config.toml
activation = "swiglu"
norm = "rmsnorm"
rope_fraction = 1.0
tie_embeddings = false
lr_head = 0.0139
warmup_steps = 200
seq_len = 128
doc_mask = true
train_tokens = 126700000
Each number is 128 + 32 x the weight over its row's rms, rounded and kept within 0 to 255. Layers, rows and columns count from 0. Numbers have three digits each. The size before them is the row's rms in percent of the matrix's.

# down: layer 5 MLP down (transposed), 256x96, rms 0.151, rows 181-226, columns 0-95
# gate: layer 5 MLP gate, 256x96, rms 0.174, rows 182-227, columns 0-95
# up: layer 5 MLP up, 256x96, rms 0.161, rows 182-227, columns 0-95
down181 107:117161151175150092092120200102160197101159141138196107126157126134179166119144119062136153134109187141157117133102100133119170092050153143109139110096134081135138122138132082097086134144123114145101119112127160251109114141111049103144120176145109128072130118101161130129126104093142142122
gate182 093:111165154124092137110193119084132064141100159108129104128151111137116118135104133118182092112121099148120200087145112164129154109156082108111166103171118133083157163144119157191144060158155180144161179129127173127132142105148128152192155196149150123201179148104157174107108149059152137155
up182 092:091171094165082037127124147131123153089183134133110141078108181128174103126096128131143152098132108128139131125147108152078111118017174165095114148181057133082140168116158135124143085122135118137050175110129125129125146115142164112159087094117141148141110078113151144184188145102128140127
down182 092:123169111086096116138152189195140150179175124094150128100137121178150108121128095084104132117100143111124102092041071141119130113031148133167128136175125161079135150083095134101144135080118102138112140099169115112198150166152126122108127094078128119120137139117103206092190124095127167115
gate183 098:084091139124131192107112118136085145158138159121161156077142213129145112132169115182117152146159152146160137137137114167137137151164080136143121084128091118189074098159173170122137185051100149090083184082093175132086175147117121112155175105094084108128182113165108164130129167124116129132
up183 104:206084191147088113089074147191179145097149108124145134129165115124156134098118121138091164129101084118131124113165141087125171117113195182130112146122113089064125133087069088097124110100149118089127146146109104092156099125158129047081163119087150101090122137179135132166158065137114170125
down183 103:029099107173146133168123167128115034175147129110095126107121173103136076088157177109158157145157131128109114067142134119178164128135071126117111089093102157139129133109182179159125170117082151136113172103150156136075174158075173170118130127071127094116128124099112114162122166155104131112
gate184 095:188088137091194078100170163117118107132157135138088183102109126116190127085133102159138131119192143107139170142138099132145084111185168091155138100136101189155130140125120152186129091147124202155115137195159181141118152126157109135135126076063082147135125122108105098098193134117074137127
up184 098:073187147084177061098095111121146129104145115131193154125119133113146128126139168116184102128081103056130132127113151088094097149121119102114161106105158167138206125133133141160112167186087161154090087164108126092203043127121137099118117150103181168157153152112098126109151103131103108087
down184 103:193113163140157060085138140162121076100074143153066131188118131117061138106126142153064169116141116108147075095153135143124133171172142064159101094116201126149118085117103164123117104205094139177102128116116147215141160126148104166102136130135108125148105146115113093104117139094154139153
gate185 098:176126184098104098124135124105118214111135076173122132067117104162129103146095129081163123125152159131147165100114122077146149135118102092123122133129107129102107107121112107088149136142097133147221145144166135145175190088131127124152176165132046150113116168184119145152082198109055113157
up185 092:129122126130093154147157097144171204098125084130100097159130047129121139087119075143156065106112186125098127106124161133129148131091100082081061091141109157116167098150078117129151178119136125119160154153139145176167221080149117148168121118092119137177090109132180152174083141149115125152
down185 096:141117178135146113106139132100131180086117154118189148088109143100103159094043124094150173126126113122144182144133094122103106118133106095102062149129102192066099094167126138162101129126126146190166110180100068187149133140115174130096097144127129122149138195142155203073163174144131124122
gate186 111:124053110128159121174136152135083160104108136182111101100130134150059131140168072126115082094137140122147112079106096151177163103088139126135151210145136098096088148149196135183159151178159144156169138131194140098160183137131146153131077123119078125132148100143192101139136180124156157157
up186 108:112124122142093077096150172106094123064116091124133121129118058135125181154140158125105159116111117138103106082112126152175106152128137184094056148166146108128167112113147068136166160136128193121128133073098117150214143176158111102143134147105176125158178049075123112151154140174144092092
down186 098:141142167114134123127181082133149149127097143209054151158094158185128135086094192108127158147115089185127139188154163078104147127124147039127138138132141108166097112156139106113077164142140135105137148110110139170109083165086129185132123155147126115169131175130079164122099072100073153105
gate187 097:199100138111114052135188135118144119081132098135135116148113177141047073106127131084098112158098160149122118132161108115150118133138097133117183130126157102070158112112137121100117151138103102098101105153097120099144137090152133050117189152122080155110082139216085160170136203131132168147
up187 100:089091145120119063177163180127151116188079135096194117080123150128119130097157074078171122097145102142078086125134158135135123149119165107141129109088124051123172112121137118120179183138130170110144153124065096114096124093150120115106132111137119133150127125153199076159166131176124218134
down187 100:140122112112132152094137094141152231114100140136081144142115126075100102147133107165099108178070073084108167166117124116074129153094111149125079105090109116174073142114113094142077151085116161143146118098110171218083135147166102111073122134094125100158103186166094130170105088148115137124
gate188 101:140159136137086149046195117151136124106137160193146102099139160079166157153111083088111147089150147141175141154116101103118080164090132121139082128130124220085152190122123125107104119078087154161163126134113152184132107185109166140135108095135097110145076112197156105108101140128089105087
up188 100:115130114131067179068127158131164146128132184086126118133204199123139162091159111139097128088127115144108119125112121119101073174148149117176123122111148153140118048224117159116107136190112159118170134136112111094092136140172175136112175153108152111133220103155140154136141113133069136119
down188 100:146132084115231144168089142089107168083101092122101135077094086106163109147131058122167148125102203147133047130109129131132159127100112126112173096090085157133155176114132122125128149100189155145119109137109149100194090130104106138099133136145160098072114145131151129061139109096135189134
gate189 092:157109116128124176177127138079101104190111132110105136154149149178117146136137108131143057177086141114104127157141117070168176120129149083123109141091112186117143103053152132130180088130176150105133175100181136112126151058108080188152197113082180146122149106139131064142091148142147144129
up189 097:106168117188104148105123147154149043125135135111105172185222170096158219092170125181120166120109104094175110120070169144082139117117035161121114128163154121111139080139124150147124148136081133128157106106152141144099099150148120132123164080125119130130152108129133183131107137126151095167
down189 091:077143080139074070175127127136159205136119147119145110183137156146155124159161127113093144182117141094137152148118111116110114110143115153180125124166076221150141082156133089124167108077085144153168097138139116120101202155191119108109074091156104106180135133150155145159104142190122163117
gate190 105:160146167119159092127125093158127087142117109128136159089087134125115149073194104149091113095079079137156126088103127138139164151169114093088118105104110162129120129067149113122138083095116132084095136160188153089175126136103114132211127061156113084126133161054179105101182160113075083155
up190 103:094131114118120090099138118159118122158035143060133101164148092117161137153166137145094119120107081159161112097108104145119146131122134108123211120111061103123143137079134123129089091095161153115165091116116131123229150103117122137165082140125099063077154180113169110141082178077133121172
down190 108:064064120184082124137144171116109199138119101102039169112167172140090130125128127096200120118130146130152141128102063177132154094104147137118132154085118162103164114143088095123098119105140174112116111124098155158089114123120125154116081100126137129194134100100075060151155112186166168116
gate191 096:100131063105133164178176116192093158084124118155117112140121144104161172143170127137069123104110088104222121154156113133134079151153143120096180095148066078098131121104160105156164100114074092092135151143115075113137118196112178163113151074122143107180108137123119083171112112090124119121
up191 097:103149161124119117019099133120144109127091110108114093057132157095138046129109185138074119109149080142144143130107108175109140042135154127099109119097108151123152198069126135088136130088108109108156122151143163101111132111166161053097105138121148140116149142161086169119124171191151113125
down191 090:114108105148115204153149127149144094132177165146103084126203094093114199167115112144083135104157114159182119154096148122148134176156079116174151182153059111066174078064169136116097139165102184108144139144101125161149145108085143094167128160124149093109137155132107087137142142104140178128
gate192 112:135146093129104169115106082085132087131157130136092116149085112138105128105126146088173171095081119078151164142050150134135093155112128138154128132088065116143110147106067104138149141125025106165092147163085141187165206083148099134143119125164103173173141115124177162103132161149169116103
up192 105:096136079107138101146171169042143138164191206177125085151172118111089094103130131158140126084120125155127105106073084135103136089111098092140118173193098114112123177106148149170134083132112134115171113121144160144095140100160189185164150095146156159145165160082160176140130117147158094146
down192 100:098147178127076133112149167146109091116107056055088124095128146157111057169162191163101147116159129130202122130153107164161139159120097107187076064141160159108115099134153144121095135131164103145137111155164122092124118123087101120147125097151194102107117122133167147162083053178119141119
gate193 104:111091133081152135120127098178098106159118146071087094174178067161149137133104137142149172150168110090081164118128124072165173091088200113111128099113068165130141139133149105172143107118152151119190192120111131135129165104134206177114105135122159078168127113164162131075126169108096096113
up193 107:134164100131117123135149132116093084117109129135126109123133124069106137109059151115175153157091088105143122095206103098117135157102156182137125101132147083126098154100086085089111158134148135137124152122125060077147050126084105108049150098118163132131063142158204121141110161183058142140
down193 108:119147152085123088128124112175075044169141171118015144171176120127128064145086129102155119138122149148102165157136097161146067100128140119122067160130116157111174070159119144142098083142098136141151151165117126061121093143125162140130076160137155140158110139113181136099142134116173081122
gate194 100:179094114104173120123166131115120117098081163207094158148144080151107127118127108117121115155119102065088084154150111169144152120117107132083157142150100171130134154121164138036119161098160121060141086144124129119066152063095120130140131139170131117144124181189082148128118121086042114160
up194 108:058099170081136141098118128170111152128148066052123110165103114168174082128142140131097160201133113167135132110130124140133119143184147133094137173140119098150139169119095094077192081143147131151147116058119079139156133088107152200105128151093112094081105137103085129153096061131139101149
down194 108:218128103072119170148151161130135065077141182149116162111126140145072105130145112154120145072131149092118106099153114122075185145109108122116122118089075179150104139117147120160119177092114049124105160105131172064112158092115062119101169100156131107079175148132150094168133166139105107125
gate195 103:065129154057161110165149107147080097116152173075123107143083084087165106130126072134114136173129143215012166136159082147107123144129161132101134119142100120117145125139121101174167150103123112133130096156165141129138136098148122129164183096143156065133141113132141081099127142088103090072
up195 097:142134198136144158132173117137117121172116119124077159180121110109141118118107096101097202160109111146153137148129142145099105135118102111114115138110204159146149212132044119113143156119096206161128110165173122082070129118122063112130083182106151095072121116148142180124062142131139121151
down195 103:106131140100170148111163152139082103125140137126021092168157074120093061153110136175132132119116081149096144123138174100033142133114125129201118120164124122106139160073127111161150103135133139131157120096156140113162127214101170138152181070110131126113120122126072087131094152074113142128
gate196 091:166151178141152101125118131047149087165131176147099126165130131157120179134127098173146069116099133120134174140131087082151104068145067118130139134103188104133183082064136158167103094177116113169146111155121133132102109102122100042086130198111112147129107152115164121143088172116152111173
up196 100:149125169124108136167131139134137124118123195079113120147151106143119141142074121163126101095150104089149181114148089104130092128167055067115140118139097162100171091094151138138137103081132105118089151099125101110139133133187153049134162094190072125132133039137103159101087187110173063145
down196 099:084126160111111140152225162134132159171146135189158124156164133189151098116120152121168174108131122099130124071118137043152133100137109159116131073173149129083165092187139123170150150149113165093148168142106111142110140199105134048147090131161078121107105106125098133132179141150173110126
gate197 094:120136120108118150150056112146100078152095054123107106114141170103129173169122187141150117124063125112141131066157167131175118082129120085142128117152145153100221140108095112086159126112121123081110145120150209147099181112127148179192129084174127121146136050119109127127140088107153128142
up197 102:139084102125140152123087115190082112113122141151158217097117111124165107130133153174191164138160132088099181069096170136109139100148122143084129162122119123114108108124134119134147099075204096120091138156100157101105124149120116171201171137153077156133094067147063134061166098118121121130
down197 095:164149131172113214038186130064144129109153105138138064084111165107088131060099163102108069165151115101130071094126133118086142137084134152104168144110171137119110123081139112111142165134109129179133113083151161184154178141170106163109102112159120122080104117144129135143093139173145146131
gate198 096:107156109137162089139111140141178122112186104164139098121190139139175102204099133119151050112127125104180137151162137121166144128152120103089112097083131074162075127132083087205129093146079111107147102150092172115181123146156098123081104100127146068184077133095083130169150155112127120121
up198 091:102090137196137125148159153143125096133069100080143146099054125103143123093123093173182180139119102155075103144126129152136204159074145169090121164139151132135141143102124160089138129108115146087163149181165126139139080231138085145141154146108062109149138191116135118158108120123079130112
down198 093:066134094091118095116117196153129166123127167113033165106148137127133138104152175073113117106108145112102121115103165110099151177056159173183112121141084124176168148124170082106157143132104170173123189126121160109094181106109144166144078134105126130144151118173194145119090121174134155106
gate199 103:146154161087096117112132092170086163158132076136090141099166157150120076163116117144128108115170144114153142161113161127115086080159150164174160154094092142127110146103111100202124099157150082129057134188229145104098134132138104163123129129169153113056104107126084130156158161107087069117
up199 103:105086092161173158161137137101156119110128158142115102196081107135135089054166157111158133120179094121118188103108084111136176128126108079123164119176051083126150161162162101084167152047098134126161117083100090157099159084152122140099149109101082126155185118131126079119138132114137135167
down199 104:087120081156177128227148081129153172127125137106088143136120126133195148115148112156136135101126122128135178165134132125194165148117151086161207119135101139065114193085180123146177039090096133118112135096110156094097152174128139146109125098136136132116151137147183141132159123152090158170
gate200 106:110138153055143060165135211140141166128124125137129131163155108139104204161150136168110064070088159183081147092111101115151174122073095181080118165145136146140170111126138103159111158119066145156124114104123123082211108123088098153136189168107113117158156130150121126124125139128132126121
up200 101:075185142148128126168110154132146142168164116115119156135140120147170092135152187047121155126147116163155056116089088160085172093168066135137087172140133058098111200094126057136138107114133107137127103150089100129093086137142155154146125165168120138142094100090148173125187111150116171112
down200 094:090093075114086106122113122148127099160103151098077168133134146085115118145186080122157146124136142106111131080145081131127148042146109111106124100150133147154175118146098173156171125159161173168141103109095116145097164134069120081172162122101138109075209139177120162130107144061196150083
gate201 100:085135173115090118121113134115090116124115078204125116095128148153133135102131157193135104084170154110123105124166169142147149126100071137119139073117147095127187075172132089184172121106129099164111156153088175167093139153117143136092174165118159026150129147143096109097075078085105112150
up201 100:154145116114158162143116148176081101071075089148159118139165121131199113175119152114125150159173105074068108143160169113090096115145176146168197091155129194137102162123127112173142198146168079161179177172161141112124092160152088110100094144123098174132113109104154129156137101114115121109
down201 104:127156125068107101140157101139126030116126184150111167100104166093110120168110116165125115136157155153136095106125144166106146147118113153158113163077104057144147094106102113140135157109143104132112184118125107152067126128111138153096145106145225087121137126254150090132123117091142131086
gate202 106:121150148103160110149185132125101152156076125125052091174111080078150149173120107123112064144122110140076098158122111106118126131079136095168123184167134107160137155126154097138140156044118159181171084072102135089108141169113154137110132111123114129173107127148069149125128150064055152178
up202 109:125152102105084161146170127083168111090172137155120164172202175140097124132198129102115099073136137171131134120120169093094142104136075130159130126124158126139151141115156126139201059144143124141115204136091148153123182153182130143119140151113123159082152073079079143080146159148147161187
down202 111:100084214085130155111201099118168210174088131110167092096103089058155124150082077189103131137149124115100103153125062110108116122109101108122132228152085101097105139152127133155098141157127129114136100111107119110152155123123100137167156136124102134151144127171134146122079161070131151118
gate203 100:182137172099152117106119077111097136148144145123097073161161114137098130104157156188137101084133140089123163143120166074107101092052141132150188129170128118130151100174124119114115083117103134141131166159115114038117119129077094122189177126124089197164086151105146082114096125096183131176
up203 087:147110176133128097084127109168075139147116091127138131086086176093054150127151100129155084150102134135102211104090156117076120072107118090162134112154172115094175130101134168078091121170113114078179174142128094117189122090103122101174159099097091139128121127124140152091122145082186073142
down203 096:150122103127098124088185132072109192167070114093172120139154097129100119121091149160133093101176104120105170083149154133118140097090167140079095134152114056123178110156109115118105128119182091128145157106043157125123121120088105180194139146169113179181092174090103119132104079135151105141
gate204 109:139119116146119140115124132136177108087084129113139104126118135181158122091133122105079085184119134048179080193108211104160148118164114117110139080117103169144083174156131107126092218166163144104147107154065107166116119131176089143086133111148082152131124114108184099149134146092084101142
up204 106:106233123094167097129112103147137150170120093149149149136107116057133142117068163161198166093125145110118132109168130127128117155118123113163097184068188118068168086099098151085166102096139115162120109126148118156089128097110148106106141165088149105094066145115074145120083119161118184144
down204 105:156060152162099082092152181137174116093166152075115162082099163144114151173119107113066107125098153112172083137090151110172117130150082123111160096161030124128156145140168142181082139118161124100179128108139123140135079161150117129115163179128142133164126124183191112168161136109097119164
gate205 100:141177157097144168080130100084175148058140092124163102134170085169079158143101111084198099081170135158147158097074070100159112142121150107099171123118070161120149144151122146140155124115166157148085148120079132094169118098124146165184154113087161122141096096118139175100100106075121162164
up205 107:185162107071081131207131132084133115119129078151107167239145116124146115108131100102150130088156138182106100081142137120151129177150127084138120139105153122117151162112107170100134070178068171079131139099149100143119119115128113139148145140114129121138081111127181183113029109154129118113
down205 105:135181126134099153074121116130114150084119091128159091177083125071139061086124128123130196141163149088108161139144080151069134159166075112125130113116070117134200113164156068131128139184120120100147132160058077118125140077129098130178110119155151181152194093117148159114131106124135102103
gate206 098:178127106096150156093149141158175082080091122096145082190173106107146141180110116069089122155114070136139099156116128155128146154124061085135171131119139124110089167137104118131096093107122032079127109092125111129135123158106116146144077071162150080184146185124174150076148155146122141159
up206 091:101117071183176071145095090125120161185159149117142110113087124113075112116081117183172126101097158104109158097139098138119115078116126091109150074147077164179181092114120120131140114121107160164202152131134126156181120117182181117155121105171105136064126101107160144173113128116144206127
down206 090:086120133117126087117093172152096047108071082156145117146144103134194140108117115147097134109161209141125103130092163155176115157154071147105148107128169079090083115126116091097108076123183163136200172147111145111049106144137124132101111153084128140142117163143075100162139115132070119117
gate207 090:134102100154120109146175209136098130105129136105100106110135121099122145077158093107167183117155136159114074095153131128133112137123080094200123146101129140132178087058135096112147113119134087089214122155042137179201200136142115096103117120166105167098119139119127105160148104103087140112
up207 100:079097132144138088119106140129157120128157091175172138130071135164113121138124192151187098146151090102197102088191196109122096111143115079088130159128119104118119152169132212121121100087142052079134105133113152149121153168137124195153107164107124136146108091158107126126114115100059164082
down207 097:087147135087070159117075156177100074182055123144178120131115148129085152132107117179098102116106135111089189172145079153098107112180125132101125148156116130134125116143143082127196161117113136201145133083180064125151086123126155176170114187123151141115113141133174110112180125100175137137
gate208 104:124120157131144107080190158120106058133152085107125096081148162136105136131140141131140186125062122119150119156104108172076125198157046155136153135114128176125139040142091118165135207136124100125080103154086091102146091132132142108123163160120106176114097142114116153112088101164135065097
up208 102:169191146172147138102132149141121085130118146067139108123140127108166152082125101129170184112054155165157100136168103097171153070114204098107128127083141156135100164141162163144129145114182149199142135173116166156109115140112090136050121099111124161190150104120139089128111097137087066129
down208 102:202098115077142111120113139168106214074108113192105124100137060089106172135106066171061121110074144139109143139110108120171112174138133083095150149119092111112134095112133097160113144125158139084201142095128130172104075099158154086158102128129119151139106129169104124098168106085093110107
gate209 099:109099147136104114165146157146134068135126079142107139093131095131088093122117091197185104080096112141109095124168105129110117112114093128110201064166142147129094123080124145187147147076079098172121173062063122079101155089109129135128123124153100131094036085122106174119114121114098105129
up209 097:123118111125113133153104087135131152162087114092124113158165130121068126183100135181133129142128147100094151143172111179107121144161106169141190082151106148105154099082142146136089124096124056152132168159087185173132152037102093117089096068137137181115086122161180076145083177117124170122
down209 098:137183132132119148137126120157179125141156154148077212118125185123120132141112145124082175147196147108133082141092172111099117079102158088081107088102118125146133157113108129139125109172136159126162078162149159070153098194093127083207089175088165162171136143086116072111141130123136088148
gate210 095:157126133155184115122114141122130145173172086143141067162167120131120093107081151174213128110140103105107206150137140129098117169142111040167131098118064149135094079092137173130170134122093119165178149124127105102123103078137153100126107119050115135134113191096157113147127123078117178117
up210 103:086159149061144081151095158148166150078151140101110099131105087148141116083160153114105085174142068130118140168092103175058051151150110124096169147165120130137124186166165117151142152121132113196088093125088159139121115126104117068113147152102166125098101172108116149148136162050167113157
down210 100:087158086175143147117192081128106099151122177127074116131141172182179130167199153086090104126085124119199162118116138111147131151121127098133121094113116136159062116104174106155114119114151175067133114130141173215117077143140120107137073112184105147190111148113091090156143130144120139140
gate211 093:126090163126143073118134188092094131125096131139162066073189196160126117128084124104118131142160122113102161093147119159154065117157163115151131158083087161136112069129108177136102121148136079143088076111077123137098196141142077186172178152122071111143131143150167089115137140108178139128
up211 103:112169091139202143099128053109152160074085115092102071131136106152158126131119146112102095131216162091164098134103150194092122098152124175059181141154123098104153121143159068112141150114093132121092125130076163159137177164115121134125101118144149104096122124162113147118075161055134153120
down211 104:163185173116030129107102122094123100156155140090114158107144082088138227115172129133182097146145156108086120171089147150107128103127107096088134151149124176110138137147159145116150151084106100128100164083133157158152082092139167095163108111159168165140093137052131122093133088092092092138
gate212 095:103112123150172161216088144148108140058134141138129107161122137169140114105165127158198144150159128136119125185118081126116137193121169061133157117171111129097168176134133059169132115108092056124102108107067167122163133121110159086127092164158103124136066077138102113133082142129143121168
up212 097:144124143152096118203139130128137148064136137094140170085111122141105102131146083150139125090155144136137154208080098074162052126150134122151083120116144071107146117116125104139155082166120131214096122109062151126116193116121114090117140122084098147116136123189185117121081131107162146203
down212 097:100105166072124126168138151150118183092075097104137074140117145103109133135189154166170153105099121103105125100101136119101215127085178113115172122164160182164123169119115140168077129152124132069124090127125146041161087144067098087129124152129163104178080095108107137127086083136127120128
gate213 099:156085103096146070166083120131116079080135093131146132136111157167122121116093050123158123179147082126107084104158123058048066125124111085204128176124147153094148115134132117171096142151080123111094112159177146116126130156150069182093119093122118128100140085179119123144102119131068132136
up213 090:084140201190099094124151177115136122106161144076133158133162177132120094114099131142106116117097082111147189116144133073145118100069079115121093131103166133105127087161117115153063154118165207089134118100176141140181111160134156079102165141113170121069145149115216148100133110133106103123
down213 094:172151083118126099108136142111094118103109060090154123087096133096127198217160098141112169144123108178117101082120158150129074087098136185160100114144158138135144120144178165110121126147155119176140119142148040142149141098100040135154163122103101107171132142102080090176108129145140166153
gate214 091:138134153102124142082156155135153078096190132122170118033107137069165143173130133137099150087151119161133118151127130171138162124102126194153080181053092156174151118121135102106143152112188119173057124163111131110090108146112058161107119143103148129166084145170155132149096075139118148121
up214 103:153143148131099162114086149114132225110131118141137155127119103191087135144106150054153091110123159123135120115126081119124155123202091088122169134146110053106130139127148124137152097149120128115147113153125153091131197094174118059122124133111117179083161153092128105166130195150119227159
down214 099:137143172168078152150158118106080122131140104125052076115157138112151113079180101130121122134116067105098110122091145091103138121120124181088130063118098130096132122136151135077175109076124153148053100173143167109167136117110088191160102123139091121150087162087127147131058072076104096158
gate215 101:115097100113104152140117137193143148130224124134144096132111188131117103064159103094132144092093144155168151170117125159083091119121103183087200140173160160053165155173122137117134137214129122152140085168138077086133118142145155162125103134133131135084098162172069129095114149120124136133
up215 100:127149151108092117147054162176103130109135098110117086137074130130133172057123169172094143076097134097143209106074107140132132129119121107105115079099131112088069204132145106136138151156147167123140091116120116147141157061066122127154115141122128189116135182148124127088082121181138068172
down215 101:159134106091125097101126172126151171112181146115127122130085140126146091091129120112130165124101163160098132132163171107038066130155139121131109152122085153124159122138123152177186107113104050183117075144138105106177123094138154164141128194145165104099132071200124037120139122137140182125
gate216 101:155160097136128132095141177129137091062176087122108148127138081110123122097136167059149106192155106159164136136143164167103130149039106120138153131094133122145141126131086107164098155111125192110120118181142093096136083102057123096120097087084090149110056180115121117124074158181132106092
up216 107:158075120119157138059186119165077134132123177140114154169135091083064121144073108148149100109148108140095122116132129161134141124091084125114161118083103130153152187147077090133140105108140100176153138173049146142123160139125106115093077132165145163146084067137066117092062177135104160094
down216 103:184098140156142124131157156100145169147119127175097158130168090149140075098131101096161197142108120140096109154154089051147145146188197133107137094151141112128142160135121146121155142179064143162072092136129140165082075130113163144095140155145118099140153125113204168062144159159070107161
gate217 098:085159127115089117131150120139128112103118124195103148128153196106109173127106177113165077101057091115147214075142161142155112076154160124145117156138126097182099131120142109177122180136102162120085153115143126155079105081177088131107096180149190108152103150125088150073098097083121109126
up217 097:104116114155124156153153122141118084157106162140128106158081166099124085058084144103174128137151103115091140075179158106162180058105139136133160085154154173128193130158153098068149183156127180103115167099134058148142137109133170138123089115160065125100159124067109154135112112176098125082
down217 101:142121143119082089150103150163091112147148111120114148124156142130097098074112073080132143082192153096084083166144127153055133161113114164116160126118160187101135149148121146143157127104087101144121155110071140110172167127173155198072068102156115141107116103142084121141226119170079109127
gate218 096:164143125127162043167152105104117086148100103116132168089137103119087149098105110081168154148125166120104187136069138145092116126138095145141100045131132194235117114111145168140108122152084172122058158088115086122144134112107194140131103117105145152112112149163096157089161150153119134135
up218 100:114107132050120121181125160150112178174089151097111084137177141115160184168101135127170148152147128099092088102166133080119115132062132111105129107124169123122110085146108186109135148188131095159136083072090092057151113166110107146141149140067097099089167167152138121143128131117112208095
down218 098:127118077171104168202148100147171145176127079171098210127142138088110107132104173116093105075164173120129163137042113130105112168147131130154149181097132123078175174123119074159125110095127149065103130149086162175121113093136132114154195125125144076126157161116127125122094092130107147129
gate219 105:166144132123134098150126105105075133100131158175095069181176084113160124096127155153126134158088162143139159200079086127175085103135102141106115150134104126159080144074096083152081111095121081108086099209119109128102158136067143094132091092130181121132138137063153154139159101142173097166
up219 102:140160110117106082117139124041142105124188156189099098098132096111126163158137170153145143164140112179066131147102079127149114116120136156077166124139162102128097195143165103173068112155054115125081134112061107108114147141100043175157119157115109131102136110090148123100130144123180098133
down219 096:087104052097158151092092128065072045083166122092137127153131130096116109118099146139093130182148106161125123151146123120096149158126118168147095095119122163152111104106132091077096168139139085099118082111126092206159179141127077168136137138153191049117199117144133135142093141119131124137
gate220 097:156148090137056070131144177148076119142183086123110125126110095162117092161085186135127152127126130130105141117153113129134194130202158072104144166094120129205205114108098104133114161103151137070140150146145153132163130152154124205158147131183110105161159105173152160142110158089152107105
up220 098:162122126137102172093153138134138135135091145090164143077151102139184127113112088140182095132113190143137178150138100150085122110091118208155141228164110145085114094134148121106113180149147136143148164145205139118095140091070096110087147113106085182117113116156169187163138109146077122137
down220 099:075056130139113113153155116130145083157177103114053156161138178113104069091186119071132081115168152105131143151183154153124155119155152105116142131119109178086145115079115146129106116091087144118173181086197163105129097110108119140138185114102190130127120112082102132146164151128140056105
gate221 102:090064108170101104124166097138083077117139102126162108090076185126126110142135134163148114119108094116190138139066104148192100070121118184115142170182138140167090165142098149101102109103174091145089072083062104141119119139115085075121136092167136150121114075142169154138141103176097116123
up221 101:153188153100088160102174125142119107160092132088193148114133104109104167138102127160118176031066093144098120071098205116128133104133144115073086149120135133125203158087118099146135097138150134066114166080105075093141163111164147131148128068128132156142092138131143154093137114136094163147
down221 104:175144136138134121097175130104142066110154184143072143110163121209085174127122131094089126115093085115103133168129156106136076139095101096155161131144122120125120124082057153144151150143105232120177138112140160156126067146119151145141152130090122179056085155110132098158091087117156119163
gate222 102:090168165095091140106144157151114124091191099143110150076128139109142111152102086192124139149087112159086116153226153079173121190149115080144126136112160193129128104059122149141100102200116120104122116139055139092143093143143108132099150163169098135163131113117103147154124093184086109119
up222 098:101168104100148191123152164195172081094076126100081137108140099073105132102076100123159149124147114099180118130112150124150107109115176154120115159168144137145123179140149065056154140108123065047184136115130093104085148102123155130116107099094121160152111082175192119149090143112131098113
down222 106:106122155010148116097125113084156204121158138147196183145144125125157138158149143149146128149153177143107151133115123095080115131183108087025146121114091173135140098118190162123124110155127148129112143124108153095088059107128128128104168178171139102173166155117163142129130120116112098154
gate223 091:161166101129188096077119115139088065082116104121120053118132174127155095094149118155155123130182104163114132150145128140161160119134153134173134084072156150145147106101107127097110166101177091100164121172075127183163127162131089147153095138117146156163117104082175211126052131114114077138
up223 095:125068122090108133100120099121093109214048175094163164131127084126093109065114093187135162139076139048144107145119110133121112133159104152104124171094131107140111118113116160168203142127101160125090152115145175101128090182130179098126126152119072083128135110087126134180089145119160132098
down223 095:148105157133135139180151074130142075094085127133089152168155055126076141104105174149101121120127118115171113132104116140172184165086092099113094153128116117123079103126142150148156110134134174134083064052148155005099111124160129166134150096149118119127138108127104149209143142123156137142
gate224 101:177132215126119120168135132155156132100183099199186080102090149184180158101180159111108106129085109158151136088122150119127113212132136159076118113110131134133101171094155092137136123079145082101119129145148133119088101109085111146092153138138084139108094220156139160173112125125137153149
up224 103:152126058144123172169185089107172182144110168143166115101196102127097101093150101129179108063105109119151166122089100152120159096137110099151165156075104107157078179089096143108139091145104164159102098108172111119184115134080129099222145106130167148115155147155157138131082126137123154117
down224 106:097142140171135140072086128070105128118126125104072103123127121145094120121100128098159142117152122117103060129125099136123201087152147092101163137172104140091132074125138169144115123130102252144146135161079124075114162149121160092163124111089067086126100120099075079065134180134114132115
gate225 111:105152124167130104139114155117074156154118067151096087121178138138093114126171113138212112114180151121133132150119050174186126118141100156164115144140093162128075118080052113130123074084069136119141089158123098179084114132132156142133119109127156156185113125146165096104115113111169211125
up225 105:127110182102103139166128101134179124123105097165131134143118130082058148160121133107147142139165121147153120088140075158131139126112132145078132137153141157076167196134195162126104153141108098111146119105128160066149112044086196115209072110133183130096142142131144187158164078096119105155
down225 108:128076133111152113141089143125005106194116152109112139118158111088097116164167111154101143049146154139134103079150122203143110097146138099123150134143092128125142150155106054124155086128139137151170123159150068195077149169117175154101121113127103172135128126184139139089080138126127129141
gate226 089:161154106142078101098116135170107129102161114173100153137115158160118121106109148192100087120103119168150153166155206107134107080104120146200087178169123163144157127125106140101118118120170165103110109102058116084170137034135182081140125122109154089058158150129118134150146101164176128102
up226 095:157113096143154142138177103142089125159172123140111141060117138191097150141194139138157149152118144136141125141063128078109077153152127135173086103151129142149124118123118072111046110118123220148125113139070106099159115132056146159195092138102125158080133138148117137121114145120202188120
down226 096:128078128060141079156135146142120110163121137094109130132092162115143134100181160144152146142093120129172169153129131127111068144128172137175065136124176131164115100041112092109133124129188151134127084160073104075131180094116181126169068147097158125151191176160166188147120106135155156122
gate227 099:081153171157130144151101182125168114141158098138160128087189118162125120193135153105084110109112115125104108178115151082164117121148136118143164180140140096071103187079138118129104120148142123142145131110175182187128108170078130145126110116102073099118112166151080064083197095074081169129
up227 108:078149129084080161167124116150130143126111112109183106104091101119128124146159143151084061139123113208145078115127104102221116134124163106165186105101115185073158118139133145105160131180181107113130099168133148095100097098125153109173169111158092123096121099084098070102108158165129162081